python train.py --n_kv_head=3 --bias="none" --tie_embeddings=true --init_std_o=0.00323 --init_std_up=0.0152 --schedule="cos" --doc_mask=true
Each number is 128 + 24 x the weight over its row's rms, rounded and kept within 0 to 255. Layers, rows and columns count from 0. Numbers have three digits each. The size before them is the row's rms in percent of the matrix's.

# q: layer 7 attention query, 96x96, rms 0.155, rows 0-25, columns 0-47
# k: layer 7 attention key, 96x96, rms 0.161, rows 0-25, columns 0-47
q0 112:098151134113104108135108133115147129117102131068120078167136133136159086148139155127117116121175117123169118114118108149102093133160103135156139
k0 104:098112132142141145142123152136160104131117115119124079136090130132091112134111164173094143177124090150133143091114130146116097134161138159140141
q1 111:139120164131118150129084158126114112118098084206137144104144103144113119184098131177121144146131152119143106134134070125129127143136150159142144
k1 116:097115145117146106119146150161157133072092097152145126071147125166130123169114116140107139137125162153128095128106129129141143124102158152129128
q2 099:070124137143165132143141131134138105083133129140135080179144127151098129109138119124084125120177158103174146113131116118128135132145141109174101
k2 100:087131126131143130103143118133094101092181096173175093164125161120133108073118135135111120134117148134138118115165121088099139128215172114116122
q3 109:168148111149130109113139070088110106104072153120120131138111148178113145173086117140122160130139152129108133160103120097140149144098092151144139
k3 105:154157117150137119105137122113128097122082121089142114118096142174174109128124107109126141124165148124147121162109079133117136105086096124109190
q4 119:176125083104139125145098122111124103125113189131150133069109116113185119132107115148137174127151139127140156127140146118139127134095165099105138
k4 117:178082115131147104125113157160135092159099162092103114105133127118124156125131120148142133120133144127089153124153165121127159096105143127095117
q5 111:124153107084132120124122114140109129107152143140150110143121155170146131091120138091111139104124151096120107126080142129121101124145137152103134
k5 107:134099118130111162088113138127125155119104143118115130149153134168130161125124158105100155143119163100148153138105108159112148131148102141147117
q6 126:132122149112152103085123102157088137113142117111123121100083107148132172116129156127116094101164106115121141105135092163070098097154074132138156
k6 120:108125121132153063104150073125089126157141127108117146098103113166144133083140157123121137132146103124129135155142147183073119146128104151118128
q7 111:128125110113203128125089124128123130098143158136146120112167114109059073123100110115176118133128115133157116103124094165118129170109125109118077
k7 115:115116087105172129109115115157135100082117138170153112129124136137114141109111092143170139097130135138128111126152175154102151190123125098123102
q8 118:146125154136123128112107142121157129149082121175159125097146141111144118105133108137107120122177104127121119100111096148142139167130127171128126
k8 121:126165175122121110114139122112150123142115103166130117118136164143152089162119139164086079149112100114127159122145115127153131181146136133126154
q9 110:132138129141121141137122116140109129093164100137085115159134121151120137141112091126112140096122175134125151149153180169139130144123098108081108
k9 107:131125103128122112146101156130126122126178144140151122144091147151124102145088085098117155144125156112117152131123128099131122132105103112084155
q10 118:168126109136067138131130139153131167110138147115083163104108124115150127132157103101153104142107160127161175148085118141140116143152160113128113
k10 116:155125113139116132140136124217133141120114144111109148103120171137102102175130106109136123107091132113134172164135109139161098137164108154145102
q11 097:100134193112140133143142055133102140148162128171192158115132091116133091122136164149103127115163114128116128141173123136115121106137110129133131
k11 100:148155122141123115168123184122134152139152115153183121127172124118135147089153156130098117103144121130188127119142131149178118141103141078126145
q12 116:120132137122110118133097131097107108102119146114073123121162124187140114108098112111170158117155151143103138132113131115086123136170073195137122
k12 114:117120158194136075147117144104109136116118123145131118125133139136150104150124113126143120132151132168113138133114130119098166130114061131149092
q13 112:113111175166121087129156134116098144156126170138118143138120121094130089115129157146139139132144117107160133127157165098155155158148092097120094
k13 106:156150140141151104141190146104076131151130136076171125140098131088135104182108143145105152132158134093123121123131148117132109151085136118149115
q14 114:151089105093141145145145117165198153111153124133117130162184136131110152112131120127112116170126163123138108121087161135121160124155121151104134
k14 107:127119110118087129155130119163194102093138093083105118118168107118153119125125138098149095155134142141151147150095154101117153149129131104101115
q15 121:083121164133108124153135124092119082154134119133132161135096110150130153130142141103126121114128136131152136108168137126126097120174144147150163
k15 121:064135127138108106146139119086128121124110114099117118126118126089145156134129142143131126115144100134159153078126117152155126090156126128123112
q16 099:133162113153115095103163136067122112148098148155114145126148167139147117157088097116136111104102114138135105128150118139148160090151120120112152
k16 104:163143128109107080131143109115102104134101140116100114127074136143160109135056118114115123074152089095084139143114133132146144092148138092128121
q17 116:151131104110169139116092087125109157145152179126149155139127125179102125106126107153150143139109129154126130178162170121110093157132150130173118
k17 123:155124118124124124107113066115108164127117140068105134128168151168087143150137115163113128123163111150140107126143119114129112117113119085120142
q18 106:176095118164083146107115071148118101174116128132103126101095113133105162110120139122128118165116144149101140093128124078113135090140138117101110
k18 106:105121124144119150158099103128124075138107138132105154065134149146125165118145127140152120182144129130140143128135134095113139140106099151157152
q19 113:124109129126116103125144144108149100154124089147157093140146116171124105143126119108151131156151155132123122129092119118150170100128134156170148
k19 118:109135152103118117142144134132111090143096092106137096135122102122116123131129096135155115146099151154147128148079148126146116135119113108136141
q20 101:140171147122126151116165151121176092125126138159081164131153102148111121143106149124148111089070170137148120118154092119138101111135118074128132
k20 094:121153156148147153128140166107138121142157138146101126150120158153070128116084114114154142134104146112163132143123122115138134135108103135143104
q21 107:170099136122141135136116085107137160115145068120128159154078145126131162098121132104126134139122117109159145108183117155122110186142143116146127
k21 103:111099125097171132129134094145123121106111121128119145139114177121163127106135158127111099092096107101116116035140116193126125172126133129156150
q22 116:119113138100112102126113132134142115151146155161130189143134196132127130141115143119138101103082071088151153135096123084132149128098115115102127
k22 115:143163090109089141108139141102132107119138163160123177134167168138113121168126172124131124116088090098150158146099101101135151131125124152127103
q23 115:096110113107128096117122130176085119191117164082125139106124141123133110153140108149167114150138176130114120179135107096107118117125122137112148
k23 112:110144092130072067126107125142099121118114135118133093102122125131077122164131127156132159102149162194111110163134115115136126118138120136133142
q24 127:101125131119107117099144144117163121122100150110133137149137079133115094088142138160130119148128086155107117158162073136131120157177105148121180
k24 124:114140111133132135129155128106197129151113124149132110126156104132131101093069130128113137165112064143116096132138096145110118156172120110158121
q25 105:148112102121137132088161120086120096144080093129151144119105136129128092130100116139137132109149118157116106147067110145122124168124094078130119
k25 100:145119124109128144110089106108168126168043080138154133149103125148148104143145138173144157117175089141109129157122135148137174148100100148085124